{"n_head": 3, "vocab_size": 8192, "rope_fraction": 0.5, "init_std_o": 0.0, "init_std_up": 0.0784, "init_std_down": 0.0, "optimizer": "muon_variant", "doc_mask": true}
Each number is 500 + 50 x the weight over its row's rms, rounded and kept within 0 to 999. Layers, rows and columns count from 0. Numbers have three digits each. The size before them is the row's rms in percent of the matrix's.

# layer 6 attention value, 96x64, rms 0.392, rows 56-73, columns 0-63
111:564508445521474459533506535455557479576525443676525500511489485495589466430547417465489491528497477495507474556570565471499512492472492409578535514554506505533488542509518499536479450502665578
127:454492561598530406507560452418440555479468465463493443584476552500480575553558501582568543446480479522580515477469524434469532503519516558465626437528530530476481397471466457550470563482547518
104:433514528454571485470406525453450424516486518489373476440565501532442535471399514452530471561613520523508524553514458505501429465499478480542469523448546493438614552457467541487442445411554517
117:560516455444452489510587508542529493469442553512508528547524465433430520543484573476532445495574475418549530614412479424419561513508495546478506483493533381547576582550440457513435564495484523
122:497469509524506419559525507499540517445542439428483595494523464607485561524422451466474461458406541480530465471467524419497502488480556591535376484431471536497519463590598474536544420452485534
123:465451468516500521496576536521482528515517511544442560489443533486553536513533490461495494481568488461482453376490508490644466510591387502405535417500567494501453552498393444446587490481438465
118:471430499539503455466437525534553562504493544473444473553486550497479433457367475531404464445490448486451566521448572524439482484491475441534590483527457525466506385503529447447516569502430378
120:405465481476503524520486512514567452352517510463509534406413505530494483533532504492549564605527444526520487534456463488443552534502458403511551461446319498519464505485522571499481473514476531
095:552547501471532411476483463479490465553512445519473462495574559539492516461413522490495480561525498601496525562513579488547492512586473478476463506584460446469589501348439438502405513527589434
094:455549503517521551472494507453553435597490529618533456550486496489490523515531474531451498421442507540446539482532550586555449490422467547484546510480549523522457398594505386494491414557387489
096:488584450523448495419492466486563480583472541504575570491502543494527451515531555482506553456601619425526534519493511391464446558578431401496491511479551468573464485502426421467523508555480494
092:527384519412574499466438541436515482499544564485462466410503538533537470591462427450486545479527505559530580586442520532516503518525487473507539539454431562412607454495554480496491477503398442
093:515646536393447511504512539555538513448511537473483520399519501431456426423525496490532527487525415518455579556536461582424452479437432493559554557474480472534478503455425533443473472460569511
102:560517514505452475530577495539505593520436425464563457484471505511467526560538532581460473418529442534425548537593491526411601514498568519483604493551523533450481407571454428521512546535541456
110:515472556512516482509452534482516484533532502464446518514500402432478565533420510494519558486616610449459476423542525513500495480509534598416536380525512405477558500491390471473566552464449458
096:536513445438532501501453488463469481490436521610501440551511489416455537599528500384560464548595437516543508605501516544497469459491532525517550518484550460536611592506534526496419522437554554
102:452496512399552515585494525591511494468447508466514454409479538452438463505565478522448432523534435552482461426498383603555502452527510465413401548511572433542498522508468529528496490550491424
109:574533491441607405582441551460549508476529524496535400507508479450533407458487485489468556449382505412569514531512470462476495456451518490483422535480515431532552526546608467576535449506492499
# layer 6 attention output (transposed), 96x64, rms 0.265, rows 56-73, columns 0-63
107:348461481533573551424539533583533536495460464359518396527578508507463481421541523556537467459586523503532522523521485568516496472527444535461467505477551531537483454537553523559490569459528449
124:573507427486491541477413500547422472495553559509412477450537447453567413499498512383454474595450506375504448581518523506540457479469460387488520489421502508513495543489448557558486478491500452
103:481595523525470514570532526455512545468504384532500504500506603505493431492519481516439529416556556511521506467554471483500449546503433484509496409536568428568369478531523411541485499593434421
110:614481507511544542514522509446565586563473460440457604432456574481477491470510473497508520484452470443572508426550482595501466357464543435477523513531513554425463425523496538575510452536459517
121:506459547423461546485536527526450473451527552557562524475509524460508490460579639518468438505539451601496366477559545536482547490489436442535494467509506462478496488493444486383413407501508437
116:449513503433533408532414497445504441442600544470441482490531514556514446598543517561540584598468455515498541525531480465414474516404544486547520449463454568514580492487564490544454467453562559
130:588454539616552566469496638415459492424477601541441403459518450510490561495453533491558504589509499527448450394474521512538446531521478584505520491557572497519508532496508486502497518537467503
117:524537489544496441481445464501533542616470445506475568522532416508522501523453509501471440442552506499495385440562522492520660552597426542471559499508496566519599595516507523510471521531547495
108:447516406502457481507568475434444486529487537519440553498504515484601502537427530496524495500606420500503491454488491515510534518578560511543515498518436522403606441388465553437423442396526527
096:544531465456442554503533517496565470635428485508507504601428504506493520499561495504446546412492515421560414486626511431443550427469500490517493420485548536540548584484519493510503471561414492
099:415544455486429539413498517515441430521449509484603529408557423514484533491438566437444471503555569501542387506434591408468494520535471452534497503533540452555497521527490514432414504546470476
090:475469457387554584517499456549564487541525455508496400502452600517537488493503410536517564546544475501606506600503560580469507503441435495516445597484453491472558481483495589493503446506418489
098:442476547362444457518503535518447511433500621482479480454557508457475403466505528424490458564443459590432457532606460479484452423478503463553477518461416543535514498499525583471489486514562460
101:409516580482411445495516514509542584434519481523434490512531536526469592583551466557430519421580504604523503536598476421483517533524433485459535479471437529556465439509530435558467468569481462
107:480393521581515487447464559516510480548434457455497547543467478456524583508533616491494538460571564566565479589505520530555584462613519545491525543500461476534492495479509516485610608452505454
099:520473547438511503514463516492524468428513602559539383537483515523509589526530544443499516544462468510416432537518596544530543594539553546517476510481482475595619565502455460395477520465557526
100:491474526520611545412553607606455530514490530487473475481474514464580531495544503516444392509494392509486447529526403556536431514497446465418491509440560506534481574445501518539466454477594495
095:534515512485508469570416556502502470565532460474486517509447425474541418532452474573446560590410444541526468542487437506492422612447464508505459538529482517619518585489603543473494540455432524
# layer 6 attention query, 96x64, rms 0.247, rows 64-95, columns 0-63
017:507481491477606456455504520504603411558486455517544474578466583569507495601562476489517477505396486533416567444443571470505475480511515417548520513498430482541534571532406519578565500482518494
020:413481432520553583537422466449538539545431479508453527493381541532569606515420420487469512461408486447472578494520464404530534495406517483518520494484501543460535567490541527547577498494552509
039:482541492429412495428499498514517503504502584508394560481402483609518538449392481462460600413437523494496555509522413501467500499593535497497486407575485489474472493552581525546473528506513541
038:523503540533450449490439508484385458506482537498561536432527512611487480448537485519596491449557528485344441464448512559529454493607568443425515462474532427528557517555511543485490504479563523
036:440514637573458546489374527515505518504503545421549483397435522528464459477436540520528485452513500544550559464541551455501531490540483489428504429600566516459554493540529561451442436515579507
037:493554468538524534595514581405437546529527547519549532483498514608430433440457516525481494502576462398440450466472511525514427472541592580426537617430479462495488500476476481480477548561515481
077:500517437559473538563468565370373485476491563566543538520485506556397522482557489491438482466508442377443529492416502519468482530542554567512472583498441452457426506520426472483482507471508479
072:498495473456573549540540471538393563545446466541494436456532589525640551580447609478516560481365513527478467509555496462495555478412494450553463467508516496518536517450534482467526519484483564
087:428538534471504509559454473492508522504539602508587476511552535397470502495559529485516478458424498468503526480562525486438633498373467469501548465511448613532502486506429479541631466461483542
083:592420447511490499424510480550548443468454383455397483540426478598527487489438490495505464545518499563518538480506499497536410449626522503497471504487554439448542515508577486470412555553537445
108:556537394601547548625457503496590399462516582569457552476470469456533429538478526504426418493457517558491550501541500509526457481415484486476507529595521492513521508542491505460538466424500415
088:492543531477561429512484451543463508495481508548553518399546536535502483452458637505493552526500580431511500507524471531504514578522580585402494543406535431541456514546529408543537505598553555
099:447395506466518510414490530465375432573474497489526468534479519497537526590576468488525558400433353474457481433482519491509538484578487486506553380450466523495512541505560511482492479495553477
106:532570542523446481479580535471495508513430515478557558553498539562505536531524412508611463448469568500569400433475473575444558430516582461588464531522466540457486478592503513499488470392530544
104:511540509551463475480461390587479467527533477439461466568418414477489521518496394488466442550547541539527488544437504451350564468563415559517461446525520479502485521519454537574413526495475534
109:475585456490389452402457492479515489444580535545560437501500498379554545415520481506594435532510520505455554511534528569518366530519496471515473450506447558545575510525421492547480492491533515
110:460476487476522500501479497473521556521445554528496524569453453462491412505623508491418528461476395492488521529520582487506464483497410563518558494403452488464529445415518546523547581554430361
126:475515562479530516387511424542432507580469553421522598465534528501489547526517540555439497515507531569509376505408492480483406559474502511487559530423463574458388561463498552530505506455475481
114:500617529632492517404536429570414508526528487514463455437488464460586465546498481504496483491507461412531449605495532491492540535502503523398503467427490453506563591583483493429507449491476525
116:546437486495571509501456435457589511510548463493488350393545609496465602461458459448487512448527542487457509516464528434579519537482451490456515474479533432468521445421556505600449496507484518
097:513504466497603474471447510547462370521447585495508543427480528614619511480467613487426526415462475512452431509499500586518525394516487507476488476467437512537502490558539442507489472495466460
111:512508498530462435601505504566587480480508513525582555551403492577504492475473472466507500468538481447462493537481450578485681422471509487412417428488482484540443525437571495550508477533471513
121:510480480456548464483502506535507358485501475539454502506591522506488461580524530481537460494403494531550513415501509549516572586492447464508523501532534403435481453537605498528606454515534363
097:455496573470414479456474390541505439503585515490579463537560556405494503538603475509576502535555477506542441473534551502531472528504473469392562400438525552546466484491428490524544407503534500
105:456496538527567501481474616421374470492514484546553479483568611480558594506481453526497422438435519514579517510509550464459528582468464484647477500493480488452467515480453540495514562463486540
116:475496608470444481484490529492598543432456646450526537542466541560522514480526590495416543518421552529513609521493518477519553445609461496551479500464520551548430498456498474561548493543467541
122:592455520454471504550449455507366517511457498538427457438419504437476495616568452539509574521490561467502525478484430404522526438517611476474575452516513541535502519550466481502547504578500565
106:468482482437527445531576524486451517535526435521512577505453486485463441496472561557531447576477586472549538470457499524464543674395458546461487456561540474489440509475530494570559510577593532
119:445501512569497545565473512459428524516487490413552448574600494518446400528541557440480528530485524565559406528548571437478468454537476562518474502485615484578546447571531462498434448495569496
121:508565416460475535541465479451445510539462542549511415520480538603492438503479481475487470467478594466512431448472562527448461449401500563610476400458459524490515458491541516637445546534470473
112:437434476583494471483536528429407442469486523518390473488450591542569517583542500529419444570481466466453541508442556513589441577486419477500511461510503497551475499460513479545436469489568601
110:503552495463600509419475472529442396527578526486480479401563485490542516406516519447430526423543544466559602508519439491509461472614500507442506468499523508448458430603434462486470503529446512
# layer 6 attention key, 96x64, rms 0.29, rows 64-95, columns 0-63
037:554512515541561510373424585462489501480485426508546516577422551506514470545494495587607589455495510637442523403476481488482446420539550430523472501537529485471512499507461463535455496458507518
044:494498437481454598473424503489543517508466507562436582520457594477538570538456404502471507492462509366459664489488522386527551453444512488496513471500445504479522507501448558473513515441516532
021:486507483451458537471413491536513482492498481561424582461380514574571540444405450475610548486444497477615531502534461560401530471564514517494489482505522545466536486519549477548599575496493541
025:505525473474497452417542477546388505490516460536594466547478481504576524445575524460529517514564475461374504453422501670565468471555585529532489526499468429474509449574511487509459512537487506
035:471447533511560481491524543574437533503483414499571446499584449537590399459471575534479544509495502472463477502467533603522457490459550530506455443601517569531544458506418481440404503593489567
029:532586491518454519489476553457465597532522611501533493493494468499421481544468508553498486470381487329442490607460551491520452522522519517403509621473456484495457544473527491524522480530525522
016:495457441583525539575432478465503450479575550479447529529492607393359582585543484448469455541494484471539530524607509480472517510545485492534530551434477475463405564515472439485519484505528474
011:439439476455509565585479397455445503499432502595492537415504528552583593563440498475480465446549452504491540445536511402463580475491465547517503432521508522473556518467563481471536552389497443
110:374529430404471552552414452480404505445490545546486519517608500447537504485438520516484443498478498460540469603557535433512580420480566488440501482491461568488498461426515443476523566455514526
031:606517541496476483457612559545600455495435464454409556559436540560553464511513495480583532484530537581496578392463492528475459501537467456506503414506522441469502463541458582573475460500455489
120:511544425612493477641513438464504432523509546469443523493468537535529508561492533421532489515438457530547561436510438448450453497456539508494499570573421515426543563448388454550552476498502453
106:470469535544479525541461490571553546477559543562396522395516526503423479460435517430534483533462530447621484482473542573491536545546515565491594560520538551465437518527540459524536587555516604
110:515486533475375505484443473494427366517463508518519479529582475442495526626492503518450525395500422472455529549504504400522503513483518457570408450413475445477485540432521544436510463470518470
113:543599444513480498543407554456464508501536476495499582592496625511477461532454522567604555468506545553502399454488484572497526438551471395495500535491501447463515469478451448507500496431426576
122:503544453434479517569508425498471524535530480440483377528405460503534537471419329518470525547484523461512525477508520499411542553553374539518484564485554551491447535560483500503460464534441482
122:454505452476508512436578541404527476432534561456510527496545528439551479406509496521522392507492518460424518531500452486492457540540564511425490440509468615472612516544574429588461586507539477
113:483472568412375466478582479420473493518352507540480513504515396533530448436570515479462500528537456467540531533535499449510487474410486545508418472409433491480529453477466547572527491488480426
140:526516570446525515536420558574435484549519531525548516499440481490497623513472480551430499449524478588573385554535514466489418526505420470456559603475449498563423557513574478546520534484526473
125:405488521519472478477436421560475477470499538508503459402486477578548472536464428534487520464480482414535419657511599589488515531478546551532478541528546467521568538487414462455554511575519487
110:490573433457506538555498454495537545472547444458549489497518580550456588422523429430432544491577565463390522471434485455587562547410468466541559493484563490520528479553491589454433525525487487
118:520489565492484444507489474562483503512483520507504567467535504635620501509568584506487540436510514480508379546469521625543459475425463465461554485563448452552595425493435549508493545516523539
116:471496517500504408536498380405529483548440506479495556561428485477589520458496501429504476445527493475501543507502515617489589489517497490452486577481567493426459400427491575453494466483491625
117:510471519567430449533467516506455385491524500533425521499530487480486483467537589392564511439589432571562543511494514505510466563488572514600462496515508414439373459549521542536552504545480443
091:522445540465421481497455435557431413489580545486545465540558452416442469574486526509539426473481507421437501524490489517509573497615495508489474476449482578502463467457626476425476440484570561
122:400570476484545538496440621464447471419434458476493518557562617462588529489484440519507502480511515612465504566534555492504556551500561506557479460478529450549426574523433512518505548468450453
125:458430562455532525453515562510569612515413551505421553514519484435495562489540507419403456552495547452543545493576532540503540403531505503453566558458437478502430511489512522617515504469545560
144:487569449475508470494455526594433503554510435517365483537534508542376461533442476522501563539440546468456533471458457480580514433475510483552529491494386579563513490495434479479558454583558540
119:512471516453487431518541593524533468534443485513373462483508479477480401479451507492568497501553525568512467601506533528511486636427514587467476497478495603580395496471500523564562487558486494
127:505419454518399576517521554531399590448560486471556466458612525511488426524509571503507493609524520491567438526551573556463492460486444496550524484516528450459467447486478452468445410495426468
126:515551468410348552646487464510498505493495506469401500511553561601535480530463480443478502472445521411537452413505510507477497508467424474481555494475477478496541491529419579572459555530476485
130:511441472547473415542505592524478438486473563382516458472529540451559534599572544467420448493441524453416507548550505561463485590483527522466511502519490522561525532474449531519382457595543508
109:434475517520565525528421427629437429416525483541514524454564484472554551413531546406447509488522465533575544518527459489509498460532549513594525438611480537513497479592524476492494551569532473